{"n_layer": 16, "d_model": 512, "n_head": 8, "n_kv_head": 8, "head_dim": 64, "d_mlp": 2048, "vocab_size": 16384, "activation": "tanh_gelu", "norm": "rmsnorm", "norm_place": "pre", "norm_eps": 1e-06, "positions": "rope", "rope_base": 9940.0, "rope_fraction": 1.0, "qk_norm": false, "attn_scale": 0.125, "bias": "none", "tie_embeddings": false, "parallel_block": false, "init": "uniform", "init_std_qkv": 0.0256, "init_std_o": 0.0, "init_std_up": 0.0256, "init_std_down": 0.0, "optimizer": "muon_variant", "lr": 0.00861, "lr_mult_o": 2.0, "beta1": 0.95, "lr_head": 0.00595, "grad_clip": 1.0, "warmup_steps": 200, "schedule": "wsd", "decay_fraction": 0.411, "decay_shape": "pow", "final_lr_fraction": 0.0, "batch_tokens": [131072, 262144, 524288], "seq_len": 1024, "doc_mask": true, "train_tokens": 1269000000, "steps": 4128, "dataset": "wikipedia_en"}
Each number is 500 + 25 x the weight over its row's rms, rounded and kept within 0 to 999. Layers, rows and columns count from 0. Numbers have three digits each. The size before them is the row's rms in percent of the matrix's.

# layer 11 MLP up, 2048x512, rms 0.128, rows 214-427, columns 256-319
097:512517529497463525464482487489471480438532489489484523491511508494487520476491492498510543490482503503522508557529474540518561479489495476475526502442529523546504535504489513496483473495510527
109:472489480512472481500519505516489467517478512469451520504523549535502555526487497485494530526466501529482533493527492492490506476485494470494543506535500471546515511502489514499493492517478488
098:455500538536525504504455578493533462491494443490482511498424506467494495468514480497469497503480486537518518452484500474501488510512478522527474495494468479506524522515480491520492483503518508
102:474477504481516472496466459505542431460472505508520510510541486518474512505504509470493506457481505488515527498514506491516515487495486526484527493456542525462512473525493465517511467481455495
093:514512490525480514533463489503491508543490496525487494497458520516495495520511483529485498510514490497527518513465462471518493516506510481480513481493541532497470487528512503499496505551487495
099:547505503488534470507458491502485510507494489531522497516474488554476448470493542496478488499549536457504488554522517499481481519480472507473494477477474470504517529465471515488524512499495555
107:496520523521494487508466504500468488465492462526490486529527512571496511458518467487520533474472502530546525538496474491507454531477500495456516495465491485483472569524513498498518492515469491
099:515469507499535497500479488495478444464499487514494488507487537510511509502522524472486522530466494521507467508459500472478534510498511500517516518496510507496511557449504490525498510509474500
096:522488495500488506505493533499489475565502481509544531567517504523496542450492488522475540483474467513487467490511506513474499557508536505530469487444540493530519516500512525541528509523473488
100:476483514450495538557519480486535516542495513509479462516496526452462463482516506482459509487495490509505502486472472517502517531499519525446494507475536544473528467463480499465477526477525499
100:504518480519497502505512508488455492506495503539482511467523548515503498529441524477527502456522524509506495506516467536487539505495467520491540519489498512514481506521503505505469516461475465
095:516520498510520491493491480502482538443474476496482509509508515499448539501476465490533551517500493468484483548529494464508489468469519540536476482446476508491482512475501532477489506510530533
102:532525518487495515497471472506476515487536470449480518483470511452494520468485483461516514501458493484500506438463485517517490501529539480456454493481498535461535548500524559513539477548553519
099:491490464513478488504478570476492499470472480496460495517542555499553500544533501475534508533537546544523539541494540477517494436511519504517495498510517482574528528461519472539510501513499513
099:493526504481494507518549488537520483525522487522489497511505511523477525512528506516474480476504488498509508490530500544516488511486497500526496482519528477505481477532509471470467555520537496
096:490499518495534520533528481518467502518488495492495483523526470476498475489483448502504488488483505506508538535540521503479489505553459459529510506480511526509512487468516485522540539525514498
098:451496573468510521513505531450529462522517530518479536502494511505524487456435532501529528523512534499499549456493495547498547476505489483487511498472496496531506539480510520533535500466482493
099:489506495526512479477489461475484548502481498489522529439506539450550495468529467502506482469514475460536529537492538494528486472519510530519445507468537476523516495473468473494479500519514516
098:484516499472565538518503495497492539469493471465525524531489531483502518500479495439463448469470488502523504479490511518524490496531458491504500518427424516461486506512535478536528540540484524
098:488462468492472529510525547537522520471527524523511487496480478517502490476549442489541497514495546497511510467444467486525501505467462495458528514496505521459499527483506463476515475479500497
098:532513492483504510506530466491478468475483512510479464505466495499527534494512497491521520505526522501506525513492505461528526488519509477472468481483555486520522493499505533505514497528534528
097:505483495526493463540477472509492474552501461481450496524496518502495504528509456504497568475483486544530489504481488513541507553485479464487519460514468489502486451492494496477464511501520503
097:489517517522499490534459492533511487508505478495487489490509514526516474501491508513504515504511518488505505467497537470527466522480457443518512516492502473494542498483528529506491493494467477
098:515465491473537470471515471517494541493514520495548486499486507508475490492525533477495487518549505480497475504449465524457505461518496473482520529462508494492500492517475488500513498485491524
104:530444487491501459501467508529510518456469463526460501492544498462453510474525481487513543477510516521510507540467496532465490474503536523525493514482456473423474506494516526483483479533523460
100:457469508521480475522513467486533460496490455527426534514519449490497527487512520520483505495472474457511539498522494499535464479459560489461502542502490532506488521527492500499493512522495497
100:540501515494497478468540521543492488495479514446521494516491517507499468491506443503492483498500501510517516502480488509515464523504518487494564479481465503481524484484487503536511531481500499
094:488510545502484501503476489516543480501524508461492488451519487470498493505491505490510484469488476492493502513510490490483477514513516491531472477492488517459488507502486592487521498528474517
105:533484482502504517521508503472475523488481512492478497542473510468498477493507503475540454528518517511471460483500483523473465560482492467544527495524480517536516466487493510508510493500540539
096:497490477445475551516523526506519494512516536505484531505489460468514478473451480474540532510518527538484499493501496511528480540476513497495508558501525469454479465504465527474546491499484444
103:530497492448457511518516518480526418487480474466529514510525498498562497526488528463505488520542504488522527489544499496467514497540486466509503439487487467548490502522498523456540489495483520
089:482497483515514522476558473478505479508541482484502534484508476543514477524506522518509461538510474447497474482479511489481497494477485482510515502537537491456501520513502434479500421524504511
097:521536527487460478497490484529510471500461509512522513536516472475530516474492474504496503551550509479509507489491468488496540517514499530454515503460476530522505540467481497467466486488485528
105:496530480545505528510522473512530477508533499504504490513493527513448510458483528501501466499508461460504505513469465510509502482512497507530496481532496532494525526507514504468492491453492553
097:479504507523508498480505495516462501527471512500520504510513507488489488529525484485473497498520510493505508455491482494523495540498474468494452496504485477518477502472470482481487480488529496
101:493506462496523451479510456470486499537506505500516491505537537519517491495507501467492508528459481504552491478480449505530520486522506505488440553502492503513511486501505472494480452535516508
103:540478452503486500496455479492513456477472485494500482466482527487498532500481514556551553529535460441472528509489515543496526531491507471473450537483544486522532470503519486484488474476452482
100:515513489495538481495566463499488525481481526479476491522514493534483490499533483499539522519468528528510514556527504510532495535503481475496521522466531466475511475460510490549480495508465510
099:529524490485462420494564521531493507466488512510505477513472500528509513487491495512479488487512455490500521504465515517475482530488500522497496530515508466477533503471520527461512491537488524
095:518543461545441492535517553480507483509468504464525520564524484500513527542491463522515517519535514478499461491498524486531479518515518499522514445524496500525544545498551504480535458460495507
099:514463487476519463481530542483504508514474459492521512486505534560484482511479500512473539490509458504497490526489513483475490504464535470491458517567480503499485479520487471497436443500522525
097:561499489522514506491478507494479467485485476445509498516446566514504447501486561523505521503490528490505527477527518503474523502528459504518538476466528494545518447523483524469469489513522489
102:521493468492511517479469461510500532509495452521487546494517458481462511479488450515473516493479477457572463517521490509502465477469512472528487544478528490539475523515521494519488489503522479
110:500512551477520504499525494482477497484484530517522485498548530521486455532496500483514489495479522539480469503483494514495497489452463520512504494485538530536483509488518519421475521537494508
098:485503508470520475507490521508502516483486486508500485471497506494507556475494494510482530482552513473480474482512434503539479495497493570501490488449485466559502518509506498482485529493497463
098:503505498531537501507511517549514514519490495527511553474460521550436505487501501527518489534437521515531496514518526464500489500503463468500483506474547520488466496510454455479484501495452472
091:486524495507554505515517490491531517506505492512511516488470522479496500498483526552467504487488506524506496519509486477481477546506516500503536504523502522530513518488501499497509556539524499
113:534489508484482481496498517522514486481502518519502510504530516503499494463513522513537511541499531488544491528504493499506532521534556453506502523541551526481484563510510510538491541502530520
102:495522511477537477475460497521504480487458490475475476458479564483522529506500532516487454480462517478517519517552535472524531467503462464501485513519512530517508491441533503456481438494474501
102:489500506467526495461496498501490522491496517505475517499496455474526494490474503532490481468475550536502541484482508462495521503502509497511494491552488481480527531471521484520505468489506496
098:548481525485487482458464488469506504515512522449497523524489494469489472514502498517497485497517509467533497535490454512500575451497481489512536515486491538514539541510460526532515482531501451
103:495499512485492550504534467464484489532493528496491474508524516495437487538483489547470519469509513453492523510516474531496484478519488487533496541486489473504516474505497475520511510498455482
106:509469518505445523498497484562484501502529469504543488504491491459513500504504481508552496547551495463493496468507468528567538521521468501469488477498509502487494491467462478494566518489539490
098:495507472450510494515507486563496474526536495543496491469542491520495467493513503500546473507503496513429536491550537486485503484539503520529537433525494491507514468452494458466475483482443523
093:479498485528483479500511482479519465518507488440517513489513491487533494508520489537487566460509519529495502505455485481471508500496471500520485504525528474483503486522501506484493503486474510
099:497505528505546506508520514476505513520554530498475508519491461525461439494495484521545490485493495510526520516486486484445503514488484486502550514471499544484508499513495530514504547485525451
101:493506527527509528524535521485502464516493481492476502508495513474455508526491518473480523550512496510516530492477464485520492531493493491534505525489501513544484531404533499518484507474500456
097:500524513478482512516489523515476486485553493494500529486515523491508469496501537496490499516493468483542489502540543497479505522455514488495475511488524493471481497513582475485471492465474483
098:565501479489550458515509492524514522522529507474529468490494498505496498507526489509526517486558502493515554466479482523474519508503507488507515475510538523495459432478512485494458497491502474
095:526502532482511506474528503513492528507528520501460482490462494487521503510506484517506496520513542507510469522534504513464461534488444519514500489452502465522513481533539514500495492526506490
099:505517505469526541538507502498477475478493546476463495482506474489504491479522493489499504525479489476474484450475538501492543534474482486537474507528517498510488453499510475510494458483498510
096:510464487525511429535503478472514449504503471429524489528488502461513437499479484520526499487530480516506469449519526514505489530511484529524517499480477505483491529499463474509473484492505556
094:510505483521486448490482497504471471467468517475500535519513478478458510487503465443452524520486544451463489523442516464514477497481505482542490464494491528515504478477488513496530467467474481
095:488501560464494497509476494500499492543516458479543501518500509487477492483535488477466477532544500516530467478510473496530494519502495519477538475482450496497521490459494527484440533532511486
105:482494509483510543545501514489527529487527484508448498525515522558470486520546503508497511464524516515479514460467559497509492536569517517453505494461496487538545478493503541533499486502501500
099:524479459494533521508534478534482525523480472456469508479491523527500504475499472538535438461553530558535499522485529516451474509496474518508460471492526514518489503463529481546445534490478466
094:512515486498537480519551473541530496513546516497545487522543465541453521500533502498503503449490462501535500552495502534482513524482479498473496447520495451521526523558488525518497559494517552
103:536502513476471464487509513524448495521479499478523506512509540518494482502532496466463517507510536491521451489510471504480510499502465497542518479474475511519498489478504503539468479481521507
101:477472510476466483468484471576479465528513475498493491575511511513522483526477508496532501541503534511518506494496502509524457561512537482449484501493453507515490464536532552529498453474467497
091:467513493518511483505501533507501473490507520490491434466525548530602510539513494511526495508563526529521516486496503494490459491497511517509477478525489503500483488473527456462524482449487556
099:490498519475461566529519508498505512501489481512540501513498511495539498480488456535485497491483489444474498488504510498507497474487526505472508491470535522493500523450497526456489480488483568
095:491503532550485497530494497491521521499511499487486498504457490501524507485488479528497486463542489487541464459549499528476502498523503487493483494477508503496525489515497516499500567466480468
102:528497539515530516511513544498486469517529496503492487481506482469519504473492485528473493571470479483478494533487514479481477505477510491546489473486520466455517519533510531447487556484467503
103:559555541537528486512500501499523451518485524474483463499484529474442468530502544545483515500486501479491535528492506505496468460490514496468488521494481508463485492499477513458511493491497561
091:489516472543534489511513549457450513516509507495461531531512525496495519503497480543509532510453502570491467526507513503466531498515470519501469522517484448485489519468526505479525492494520518
090:494519517491547481502464484518474494473499492502538491493469498457507498467480501455537500479505485551554480488502480460451515541509501506511479538514489518502516502505476509512509484475508511
105:524530503499475528504519512529468472534494495524511567498528538455468491516458504459554483485476512507500521499479493512533492495537469480488510517500441473517525495492520516557563461486547507
100:461486486475550511502454471541521469526539465501468489475502462507570490462470451489509493447469544448505491464530485501485529554511498469563502500483483459493491498490526511488506489461510487
104:472518491493521507505557513521503530547489476479460465511550499495512467503476478486512515511497544536516513511492450540485475521520461477504527504423554504449511508516537510523516463556503496
098:498479482512501515488483516541474491495467520479504522492502508493507566491494489490528563468511500512473507488505474460472475496523510523531517504492520491543510485522491489489456523509448516
112:504470459497466452503508489512483505526469499508504539494529484514526499478527497508516473512470504525488553491453492524502507477495522544486507530491537514489470464464483542516504520521519475
095:544474524491495492484511517491496481461479500500525537536529503523498502546543496500511476478502508485489496500470486436498510504466496528520477510496501498483506485495504484464505455484588474
101:533472464538512489484499462502523477496509481486537483465481477525512462473571480493517545479469470480506487536510500546491481487471528447518502498463513501488489519487540501518474452424497524
095:488506517469480514454512476511463465522467522470489504492496466498530534473508454482502568544552524515486515508461501479495503514537504491483482482504484484498491508493560493503527536481526474
095:565544515503498504500542504487525544489502494470523553495495472478517510495493491513546488471479473513525536482508494477511475473482481471518496499499520519557515538504522486500507449519506478
103:495527496500507474521481469455504439480527468503534476480483477544446535494514502511492547470530474486459478500516493500510507508494497488484477496526500486516542495527509504514507500496468520
097:518471477508492511511455535504509544476515488486514467548515489469535502499446508499486493487499502476525545492450454503471515527489548469463506526502530474495513486494514529442502477506525490
095:469463489485496497485487461518512568468525526477529552493494492514506503490545510554486484461454489528523545478542495480479463525492552486474496504484533516548488506501473427495497465492482453
100:483493486489512527494489496509498480523476494549496518511466506456536472505519476493506490503505489439455548508473510508495499507531514511485489518503466496519516520478507487551471548442472471
102:498475467468494509439520528483474502510549459522482518543518497471478499465460484496487449534525470456494520482512538413517532534469540452533487473531504475481507519543528492502511478521480466
099:487491474500498515512466514474537533502477474490462501453468513468533487486516458530486525527493512508507497514513495525520452482522487547513526489500543487510511505541491531502421480477474487
099:500520490483524487515488465491470488478532480538474537519508511543509461484480483517512508500490533490494474473500549481480499479473506568472545499507446469482504529529506493476528497541477510
102:460478460496496539523492471487507501506535478497497536490508477487459448482510501475506510479481524482483453496462501484477479453456499500513482498471479502499502540527485487482519508515493524
096:503490530504544493460535502513468486493471483478492532459494473507545506487500468532522484449513453502561460501500451489536510443493486469515505491515511503496509563560481515516477530508505461
095:534508491502480456449446508489547520487486508537500488525454511493485529465544517459533527514500488471503517502527509527518557484512487459550526523534482506473479496490525492500508494496509502
101:511509490506481486513531494488489510503503538498473512527508479501533508487496466457562482504485535500505531440487480566519507488490522504527477460517503531507490473487499510540486532509470499
114:463546456476498506509475494493497509491482495469452498545513496540489505509514479497523476515493527534524494466478470520501417515490520540540533499479508526483505488472490518515531455493524503
099:477508465527487477484513446502486510486471449491519435483460505492473531505562531506482475461514508454522458500524584494445478492494482506538486521492520488510459510487509494527506472489488495
100:473507520483499496504508535472493488490438501503483524538512474487466477527482486496448445485478499490495463533498527508452521501467493499461516487523474482468560508533499510493483469462484510
101:488494526499546518485478522466493523536536503500490476488559484501456509476507478466486544491488468493541531536539485526477485512469479438457484517452496531500510480558515482494505490485497536
096:532542481474487506427475498515535478518512493459439475450479491526469518491488482491465495535537503485522541505517516493569509495494532499505495482500498481495491491515512518516499512505502487
098:478513568510506509506477532504532513533493502519505522454514482495500503496504555537515525531491497439537498524488514495514511525474436482517494506448516525472482493520526516559499468497501469
096:530478481479519526493527544508476474486487485519466469445484511448507519504524482490525477455492468520509490500488499505522499484447515498522449503480495514519523515497501483545507528512473513
102:544455487476495532481562478508513501487509518462533527439477564472453504470535495497508459485464484516545518525508508480507527488488477504519491530472480484504493528545514508509500499441483523
101:540492478480501521438507517466443460517510541524501474525541485493498550533496501496463539542454488478480481491517496506535513496477434481506491474482461500503493458479497501488484508487488511
099:481486488497508525501474492490535505522476510502540506478518459485449490485508487471526494496462536500511498522511509483480533496492503454482504506520512526525466479501480545473493464513463508
099:473573491516514532508523466495537460466512509453519474502519483540472499505534479470514488437474508504461475528454544507496535481471479499498511515478494477531492464509530496499502477490511487
099:514498498515500505506495528476509508512532468471527523524473471533527507495486471495518453505497524495484521474499508534527509489507516466486472491487537485491518501514472503478497453480494484
101:480499425517522502505476468563498478494468518515516520499458497491476494503486516506461521518483538533487463524491467537489522477524475548505501521493477505521507460520544444450497524483448468
097:528496519464495512533487481442487531493557457525513486495481497496523553505496495502473517464437486503547526508501491491513515472520509446523520519531481522495507503514497524514531492501508535
092:517490530466504521545470450482493466475490510506469482518509504498515463474491519537542490477533484547541499555500523493533497483495508519510511484527494506535535462550474517457488534528451482
101:471516539500497498462509468510488514489490463513476537509438494477489527508484539547519496515537500480535507523494555523460507492474524512541491513488532497483452511488473538465558499490499509
095:512490475474489470473536498501487522518506482478518521524505482531564508495484515515502522515491499477516490502487506499496531512529508480481478533497507548500532547541471448489462479424461474
101:506524502483474551491487507557502486507483512510509508525474488483466482521522496498512493548534466463501502497470527529470510517457496488490494519489503495472507508506436473507534487533510527
105:503504511462491502527510509513481555510499487499527537471522488489502502474492548469519508487494528555480505534487542483535531480544421520494510473512525528534461486484504510543513541505505501
102:478507474525521503493519464489525513488542495534462494464506450521468508527527545474529525480489514475524465500491482519514491487488507447536497521490506484514503502522490551484488492488501517
101:533469508506515517515518511488481510453549536531494488443544501545511501486537479509503499488486520533502536535464510523503512486486481517541536497496458526515501506509482523477468528487465491
098:545527523484525516484521517518523516506510521509540501548506535472469463497505526516485480452508487513476525497493441510507485470497491468521506557482516499511462495531516536496504563496485531
096:495512460495496497504500463504506504486537505486503540511510494476486502502498525497496542484509551499519534459534483535480486512506498507513509471533485457504486485514507511506500499503512509
097:492496467507482502543481470526492517449490485471517464528483498452527473494458576538465525454499516480512481496491493551509472474542504506520508498494518534537493491476517508510531524491501465
097:496481485490451489505464471494465525522516505513504533550490497561511536546444534509480481561571519473498502507534541545501492494487533491473479509476511508453497533519512456505472495536490496
098:509470565497519505525481483510504482510463544467466477518515496476507477503482481469511483583496508540503518553457515549524478509531546520479514488512499482485506484511526524463489528488450521
100:480501490539489501481497528499516497449513492499501478526486465492514551506500446516490484474471495485476451543487496468439481501521533536512498471521481511544521485528512491528519466496506504
094:529548470478513474533533484505488520536489491524479481461512484482503486498528527481475511509513516485522491497540490529469505480526515485515451496471515486531507540536470480493489509503523440
098:498538485500528486471533488458443510483477492467498505506534492522519466458497475469505473495517531510526532535513497509517491504498498525489508449502467551546489517504513499533482508503513523
097:507493533452475512506474463531526499476483533499478518466515519482536521493508505460460534521513505518499495524482471467479497522532480487499499476527517501518481517477467506533474511497510516
088:502507503471489455511473508495545489474480538456491521516480498460565501531527530488486509502509508460469488521499518497464510512503518456513504534472486497520487447501547499495520453474500494
101:512498466511520493515517504467541482506473484493537486505557532522491512530497465527492529480486468458505536523502477496462508489511487468474535507489543528512473487488509519488510469540520486
100:509513508469486477506512497502492504475496459487507489469532533477534530531533530510536505513500461490504494497508542547518513525480506440543483467487486505482493517476478495483506524537425552
107:505533472482471486459529503454518512503514485547496502492496523505477457515516522491449481498486490543502507489468506505475476498536547513511554528493564518524519544467477495493541503490498512
095:513540473538558512504524562515477488501548487486520516552473526467468500499494476521474546505526451508540505478519487453454534510480475513494505474486462490477464466510515537465494498509503518
099:524540566482509532515484485452518481542470505459490502503508532529515546474511495495537529489497525502511492489511489475518542487509505499492512486457521463471516490496495501500520503478526491
100:490508520482528502495448507492521474508486462537476459515495501469497503476554518482525516488465535483484524505484552506538454482511496480505471485467530535503512440501488491527568487499504508
099:524499494502506487458523512497522501523549486488489509489487524465492448512482539515495482498512502467509491502537474472527515473495525504538525477474482550514447513576502512500507531536527494
097:511463520493504450486494484481513511506497514473495499507527461478525498493541500514515497480500529434496506484475495489445511504485502496499507481529491468515490491443470518541522508484519529
100:530504496484477499480526509491476495460507469542490494533489509537539488448501520492525538511534485480498480530563492496554492470504474486544490511493498530518503513508503514525501543475532519
100:536494530538506484516517503482469520483528489475541530512491471499533499498515545450505496464531417499492523449463483498476509488513483481497512481522473479517480493523486541504483523515525465
098:485510542445522510474517503530504518501507484503510478467518497469469527494463551488454492518497511500464487494499552461433488516454522517528488491478506497502469491511488511492524486511503533
098:495479526514529500464540516544533497480505470528520467523476511506461541485526512504471500551528475579494493468516515435514498516499481524503533458522482497485466495478478499517484506489490519
097:532483522501484512459475532503485468505491474464506515523480502500510528510519488494510498494513495503492487538473506486477491534489538527506502472526521535521493478502499493483491504466514523
119:500525493530534492519498482534515532487510533475492504476524524550455488472524497504526531460488499473500535447506457507478540527523538502506497534543454481531524535518503497518499535508527530
098:520509546493480483498479474524544521489470527500480461511495494522506520495517501502527504512481542481505485465475514485476463479519487498498515485516512543514496445494504489483469537545500507
100:497485522535524470476498514501527515464494494444444499476486490490502473510531568473544548500510511490476489465494511518505492488504479502496480523433465481487499519486482473502521475513451509
101:549500521485532486490491517447553499528542501496494502492527495493488524469536487497515481442507480461491524458483517509532509485519519513521517544467466498508500527454505519506477519518534504
100:499514482511533493504530478515520483481506469493517555460504476482491451512476498472513552505532495516493520496481495501452497447531471490509540493522520471493500533489519489589506469489482535
098:475500491483468515529486473543524501493503534556529506493505461466522483508522525481498508529510555557483480503493514467488481551489476502493518564498496529511513520509489515448516476536490496
104:521496537506481498469506485535519521508514515505437517542475445494487503471502522516514477463507501468499565518534512540468498443486482501471489536503482471483498456487500482515538521508449485
097:516472509467480533509485462481500492494548499533472479486502495493502513505489518498514497454498510495503509504522483520444556536464523480502471477522454484509488470515486525515501493520468442
100:552485521511499515520502462495536511503519485476522480539509488496478496508475485486495468469469516466512500455518501462419516492466513498445472528509467513524478508505560506477517470502508526
099:491479547510519543482536535521487520512510500517513527545492506538483515487463485477513485519519490477507465510499521444518505546488485468492524481508496496485500570504501516461485509477476510
097:514482511442520504479473509524527467516541520474481545461520479478541517513475535493505515505515513465471502499472495509535471510506524528484511484466499521480503494467525500529508462522491515
099:514504547519494520488508499487507523497497471516520524475519493495538481477526477494457492479502467473530513500502457494508509492532453500540488474512561496494464480502465463542487521498456508
099:496477509460482490470518508499491523497501476484470515470499518495480486501488497490475460504518529527456507491507513518476473482560471502484527490509501500520479499519464508482469487550516519
104:494519508478513495514481503541511487501492510514524494529532501476519529470512477505500531508500568496508519490465548468474472525489521510507442499474489546519448483501542475480501490497456508
095:490481534482517513538532513452502488479487457460494523460503481526521499509444499509530491500458476475472530537476540520530487503513468447531492480484456504503514464464468481510500480508506491
097:498516490437467513496511495530486511478528521534533483472460434513494472541523528546494532538482501446506496502455500514489542479497520504473498505548472483487449498484493503490489492508532482
101:473469497514513544496508488502509477466503496477502522501502563490488528465515501440506487476495440464454524494501533495503512537503505471532507487486490463530516486472490498497491513511525510
093:484499529524526532466541484551507510483471519532498476456574492504546523524516544482498489490435441480539527488537463497492503526530470499480551508502455493527515562517495463524492529476465511
097:473476515450518489494463495485547483517544513472491510496529528504510468524485505511525472530484479513462499496549498510527495451480483480494478474548554485510496472494484544501495522471511465
095:513518558485473485502536482489504484467518457493481489519480501537463510483524463482491513469512483517470515476492477533529533496486474496481524493461518519533518465476467494516471528496473513
101:490472513489434473498483522491474541458473530557517465494497502468459551477508503489531511555509493491472511503496502544480461514472482494504460522534486517496501507475497518488499495458502502
097:485473480531527475513512473503488493467523527508501465543505478495506481498519523504466511464473491458501528526490463485457503511489520533533511477509496505502506501450497516451510466497501421
107:489507494508532505500485465513491507524512501478496534510482453497452490552553488468483511492494492471516522504484517508434459502508462511487503502520521530542462452483488488478464498426502498
102:519492528511514492474452493515462522533501483484498499487516492490485490500486527487516502533557443542519494505524488468523475458485528497490503480527428496527530497511476487503469510502480502
104:520477479544485495512485498478497505493484431457500496471505499457551549496543463531487511499555530499467504494518486503527500550450462492512522527505491503517480489518447537527515488497533522
098:497531486449511488509565521474497536508495491493509510501542495475537516529508529512480503485474511462550476483518501517497502484497542479485505503509527492482550510541479524523503516468516524
096:490508472458498476512450479532522470543492467485535521504540518513491509484532473493527550507521451467481505506508461493510528535470516548503476524515481501500450477469489523503517533474473504
101:567469459531504514464497493478503522454464514469496505503485459504444456528503501473465526535473500485471460432509494475474519497471515527458493561476494503533481479464495514466518504508491505
096:550543465514528498510550518530498539540504533480481517545507538521507519517508541480503481465484497519522537474472533503504491542544480444480555490512473485529513498462423545507516489474456519
103:516493514481515536506501486536490522491486520509486486518474460497546447456482434451519504493503498486485516510497490443507488528500482508475523516477504478469550497469503515479534495516492491
096:496501473500513515492520511482489523546441507540525515517495475499487516505476478485513494533503513591482526507502519517540555520486486495513474486519497454464498518530498505528520512509499453
101:468543501482529527500502503498517495475474470481511473501504476522538482529516472524472452470488490504511479487518491483503553452503540520506505507544500483491538499546510467507484520516442503
100:496492488525468527479511499462508491524562529520494495500485451469487505518527499501530491505493533494465497517509545541478487490520508503504529520447470480521540493491490568546500538457498532
097:481506457463498520493505512514512540493498442454514515507510511486535490417490489472464559479507503485526500496480482495446506492502493523462507516497509497476554436477516510540469500529494472
099:494508490478508456497505444521529470449512503527527522443554463521507502519519505458520507508491465485506499450558517496466488520510472484502507485502492504486486492478509492512483486543449510
102:499481517489506512432517544520452489532495513511472487497523538496536513505521474492496467526507469473534486497520473531469504479538513493493527499470477510495510500495492533513535451483521479
100:530480518517604514483508491485498468464492515501524508502484478518487462478447480494518526456515516442459523473484495503542490532461507476491485490534517565494504526522512491500493478502495457
098:479529445490482472514485487523526470497492482521538513522476483530507544495502489485503481503499514490514496513550529534462493482503476460469533523520514473482500511447515505492488480507509470
101:489517480484492492447488481457459491462495482548524487455503541509498501515482492494478496497533510487502481495518480565504455471535461470497467546535488520463525509513455490538528511496492524
099:490503538514484527500515505519537469525487527517515512533467486468501505511545512483491512502489482490543524470518527458499532495507506503486490495465511498498446491512481476445482503523514465
095:452461502511477536532532461481494490503517477462464507482474500529477520520507519494530571480498481498538538529496490516501519508548490496496461515497505514459517476472496521524502538477426464
093:544491467480528490461484480538548488510502486500502462523527487495518518521522493526509508501510530500527479523495519548528499487527477486528533483474510459534526507482505534525530527528507500
100:483506520503511521508454512472483499527507483523475496523522488503511543547497480461494542475482497508503427489488535481490504490461483507499480518531474490491530469484508524481461545456481501
096:459531514533453508482458556494436475526533514501537525518483518494518498463516521495530507499476480514521503496539487463562494519435552492527472470507518486496522472523494509511504509502490534
097:462492504463517534534496520508535436532478495477547516450484467485513515479472509464486523501498508488519518511495530474532492467556485521498473537477531498471509501518514524446472510487485532
102:478502529487513511555480473505535499516512497478500518481495521506458538508543453448476475472485531503516492476454511524495533481551479490496506518488487496484487520511469505507553471510447468
098:529493481535513450493545482520482508469492508496531503539462519510503526508520480489509533503525545533509483528471495474456497506497479505489467516516517508499511456535452539466464467491507444
103:502490515459531534520498513524494473520548463473492508493502515511555461490494533456467514526516470480510496491517530511503507474486547457543527545495514510471549481491508491519460523472534550
103:489525512507480503479485496517473513498526505491511517487515500503470481484522514526460551517486504490507519509448509516487492489540498468525506496506534523543479467463497504445507503486511489
102:500480526484532490526500463489533536501450509505433493490487529511512498509481508472471487485488461528544514527488521471532525485501539526470522489483500466526505460542531502532515491479473549
113:495491522520498518487482525515510520521504473524517526488493492508488465525507473503485520484488521527468506541541479555504511493516524475526486504475501468512477525533513482525516509496498479
098:452512523531491499520500507493491484515498497525470510479564524494496491504531492498488468462498539501506508503531485510515466495478528499516480513453495536524470546484514497481534481525461511
101:476459513509554468498498490533482499521544511518476511519510564504550538486538465510480532538538524466479466468510479503506489494504461468522502520513502450489491537458485510514487485474521469
095:473479480540489531486508514505549508488519538503537519520526489481504494457462492468519466493476497506452493460490446492515465515496502465474477493492523501507479495505522475551476487514535472
098:526480493483505485463514496475538493484501510501494507465516535508526491507510487486520516518485474492474499502479488521512529505501467531440526507504499535560478453486504527494465512479451547
102:492544528522502468509528493460516480489506495480480519490474515484538485495533493499473476501497453471492501496566482479471536473490445483503525550519443500519541496512494477494479532523484520
102:442545511528519549480528492493480457478450496528473501461522487486518493481500540482515451507473468481514497500535522498506560487512490517494545515497503553505488519511449459491506475520524526
097:505522485490454508487512507486561494467450470561550512519503465482503502463485480525497466474523508523516528491525548508466485486510493512511493503476487516487505494491521523508471487503506502
093:522502527534517494504512510552500471482533514541451551522518466464512545472488468458534512540531499518491470466476508483527473485506516498487525518504493478498510496489493509533499497474510525
100:472522497476503530559478474541487459450516497495512497502508516485482494513531514486557528481461518453518509516500531497520450503457500502521477495514507528520513514502466469491473465482524539
101:522514530495523469480507507433550467483523479466459452501524442485535509487507515514492526504486517548510511471508506497504519483478515461483526486479443488505500530491499508521486497477450505
101:494487497545470477453507530480490523564424496491490500471490473507521528528434487469507510486496462485515483473496563481501518463527491484485533529519481485521482499523499453512464504458490494
098:508474527471468479490521527524541466513518524512488519488482491516476517512533508476487480487540509477546535527518489488485516461481504521486470468512526482477444501487474497513509503466476502
096:550459468494494487485478445567500518458533451490515538544559502518504530503488520488504526522448525491541528497506524531475482517510471497526531468499470526513527489505466518535473466530503476
104:509492490503505461466522479460514474497519491509485483517542500536486497458531494454555521508506512509491504530491489500535481496578500461491533492508485517504509532491457528536494477545505525
091:511500452484486511485515495468492487513486511458497490486496489515469521474509469543519493489494515477530504496479512510490479531462548506504487507489495534503492484499519483490492480508493505
101:516542498466522493488494506505495477465516538544480492537504509517480476496483506517517519493486549477498476458531505506500506541503473490444493530512488470503469504496472524497478486554547530
104:481495500512481501511485512559470467504471465495485527454517545474484500473506486488459510449496476540486492514548480531511460497507519480521491497494503503522523506496480471479527502522493481
104:496505537497487480478505517485494523523484497493474472500505523480510497458515525533508519498505453544524511522559505524501503515506474487495517520482500513488499518495518464532461524483469526
100:507461487485476527502488525547518511469522487506487491482501460478512543498526522484524504468474554441528514543508529483456526480481500497476532487459518543502509487484520523506515512492525485
097:514502485481497517517491489500472484513542534527474546499493502474496492496484545463485470506493544503528501519484534463471526502512482444437518514477529507530494474472518523486485452502469490
106:498509480505485485488503518533433471474493505484487546455520430471534505491564532505487451514536498484566503430457512469529536567488503492526471537487491490489532529479465502553547489501506499
100:495554535463480545456511521498534470536457511477499489487496486489430494490484495505491507491475489510545519493493515534505518499542483492495504533531470547515470504481500495484486450484500541
102:521518510530506515477507541543509475517462499516523464511513502486487521491473489468506540542483554506503460477456494529531452476493501505531528504460544496503532491478499491485475503488479496